{
  "n_layer": 25,
  "n_head": 10,
  "norm": "layernorm",
  "init": "normal",
  "init_std_o": 0.00306,
  "lr": 0.000642,
  "lr_head": 0.00846,
  "grad_clip": 0.5,
  "z_loss": 1e-05,
  "train_tokens": 579900000,
  "steps": 4425,
  "dataset": "wikipedia_en"
}
Each number is 128 + 24 x the weight over its row's rms, rounded and kept within 0 to 255. Layers, rows and columns count from 0. The size above them is the row's rms in percent of the matrix's.

# layer 14 MLP down, 448x1792, rms 0.0195, rows 214-234, columns 1280-1343
size [101 105  94  92 100 102  98 103  93 100  97  94 100 101  99  98  97  98  95  95 108]
[[156  97 154 148 156 136  92  92 144 138 117 164  93 151 152 102 124 129 133 105 127 104 127 121 164 129 153 121 119 113 129 170 108 117 141 138 124 125 121 154 169 114  87 120  99 153 149 168 156 160 138 120 134 131 116 122 105  94 151 114  64 135 190 115]
 [ 86 124 134 125 121  56 135 142 137 119 103 129 131 108 117  98 103 137 103 144 120 118  90 118 135 108 174 147 133 159 158 138 119 133 111 117 127 164 145 169 147 130 117 135 116 112 132 123 158 139 126  93 121 166 107 130 138 119 102  93 121 148 141 114]
 [113  83  98 103 109 151 119 148 119 149 117 112 112 111 135 109 166 127 121 124 125  94 120 172  85 148 101 136 109  39 160 117 134 135 125 163 137 170 146 114 131 134 115 152  88 136 146 128  95 118 106 100 160 118 135 130 117 127  97 130 122 118 130 130]
 [131 165 104 143 119 107 123  88  97 112 130 140  88 115 118 156 134 133 125 123 134 102 130 141  97 136  92 109  95 116  99 135  94 154  94  63 138 118 147 110 130 136 105 150 131 109 185 122 105 120 131 106 135 140 102 175 117 145 148 142  94 148 125 117]
 [156 117 147 150 144 122 113 126 173 137 135 121 153 115 173 128 108 110 110 113 133 163 132 125 131 156 146 172 138 145 147  91 167 105 152 198 122 120 114 118 134 137 118 157 118 130 124 138 133 149 158 122  94 118 174 133 160 138 158 142 123 161 140 117]
 [154 142  92 134 134 118 126 149 118 110 107  79  76 133 113 104 133 109 121 133 144 118  96 141 112 112 117 163 115 134 127 114 121 121 124 160 179 158 121  81 158 113 148 112 115 133 184 121 133  95 158 139 127 177 102 129 153 159 135 112 139 160 130 136]
 [126 113 173 202 132 155  70 128 114 129 180 111 115 140 154 150 116 128 104 115 132 158 117  63 126  88 123 196 118 148 120 133 123 147 183 153 101 151  95  97 164 113 107 105 133 123 165 160  88 125 121 133 168 118 131 124 103 181 143 121  98 180 164 130]
 [124 150 150 139 104  78 152  99  74 123 103 110 119 131 116 162 124 138 114 120 137 121 121 128 116 120 125 192  89 109 147 110  59 127 115  96  83 137 135 113 117 123 145 156 152  99  82 137  82 120 159 135 109 125 141 129 138  83 113 129  92 153 140  99]
 [148 119 162 149 129 147 121 157  49 104 162 123 162 154 134 136 152 127 169 144 121 125 116 100 112 177 121 128 143 114  92 126 145 165 155 113 135 121 110 142 113 135 162 157 144 138  74 136 111 179  74 134 167  98 126 155 153 105 131 140 158 106 153  95]
 [147 106 153 116  97  93  91 139 111 118 132 152 133  81 105 149 123 125 139 113 112 131 121 140 199  91 139 127 125 154 119 106 123 171  99 143 109 127 128 113 147 169 165  78 140 145 168 132 118 150 150 149 175 133 136 124 112 121  96 129  94  74 114  89]
 [125 143 135 107 111  99 130 131 116 136 101 149 122 121 154 144 154 153 132 122 145 129 146 116 102 138 115 123 132 108 142 112 155 166  77  74 131 125 132 129  83 131 109 146 109 142 145 138 100 149 122 167 126 111 123 172 132 157 145 152 190 110 148 136]
 [134 143 106 131 127  77  61 134 122 162 115 124  86 141 130 146 136  77 165 189 127 139 135  74 113 102 109 121 126 133  94 127 122 104 143  78 148 135 117 135 154 101 173 111 125  94 133 149 120 128 110 145 120 142 151 144  97 107 108 109 139 124 101 121]
 [142 157 102 123 128 122  97 157 128 132 149  84 177 130 109 150 110 111  82  98 127 144 127 117 171  87 113  98 116 121  80 163 102 104 105 122 139 182 141 119 130 129 135 145 154 138 116  86 107 118  96 105 135 136 103  98 131 153 113 124 148 119 141 152]
 [128  98 139 113 107 215 134 158 129 147 151 153 145 126 136 114 159 101 147  62 151 142 146 128 104  90 142  72 148 157 119 130 115 106 138  85 165 139 105 114 107 104 143 122 137 115  82 134 152 136 121 166 103 135  98  84 129 164 196 152 107  99  97 142]
 [132 104 126 123  91 126 151 116 135 133 106 128 144 143 130 134 111 125 108 248 102 146 104 104 120  86 111 148 101 121  90 111 102 112 111 135 122  81 140 112 126 140 130  93 128 125 150  97 129 131 126 140 161 137 130 103 125 129 141 120 171 117 100 148]
 [151 132 128 130 142 172  53 156 117  92 135 137 138 153 120 132 144 149 142 120 145  87 143 130 175 134 131 160 122 170 141  73 160 137 160  99 146 135 107 121 127 155 142 157 136 147 160 126 174 156 132 176 180 124 126 144 133 131 134  88 187 103 131 115]
 [104 135 164 139 143 109 143  91 151 113 115 149 180 102 155 150 145 103 151  94 107 145 138 132  81 147 129 152 114 124 109 149 109 137 122 113 169 127 146 118 161 147 114 111 118 119 130 144 168 145 138 113  97 166 153  76 103 149 124 144  90 139 141 145]
 [155  94 135 127 155 110  85 170 122 149 155 122 167 104 131 133 129 130 157 103 129 117 135 165  96  97 121 114 156 110 163 121 118 113 139 162  92 135 113 127 123 116 119 143 144 133 138 159 151 142  90 139 148 117 139 160 105 165 149 137 124 124 163 119]
 [147 175 127  94 121  70 187 155 132 122 105 151 134 132 157 144 131 130 151 129 112 145 115 116 133 173 111 152  95 125 109 141 119  82 120 165 135 124 120 116 130 124 143 139 121 130  96 116 123 138 133 121  81  90 154 138 145 109 102 135 131 166 118 131]
 [ 81 133 128  87 123 111 140 126  90  92  69 120 107  82 148 126 145 126 134  86  98  85 155 111 166 105  92 155 153 140 110 119 175 153  91 135 171 129 123 134 122 159 142 141 122 112 105 103 151 110 100 120 134 142 130 127 124 141  89 106 124 152 124 133]
 [120 112 152 105 124 150 129 130 135 121 144 114 123 106  96 129 132 159 153 126 120 113 174 126 135  96  87 122 122 122 153 121  80  93  74 189 110 108 123 125 107 130 162 121 147 106 146  96 121 154 116 145 131 165 108 112 131 184 137 128 123 144  86 125]]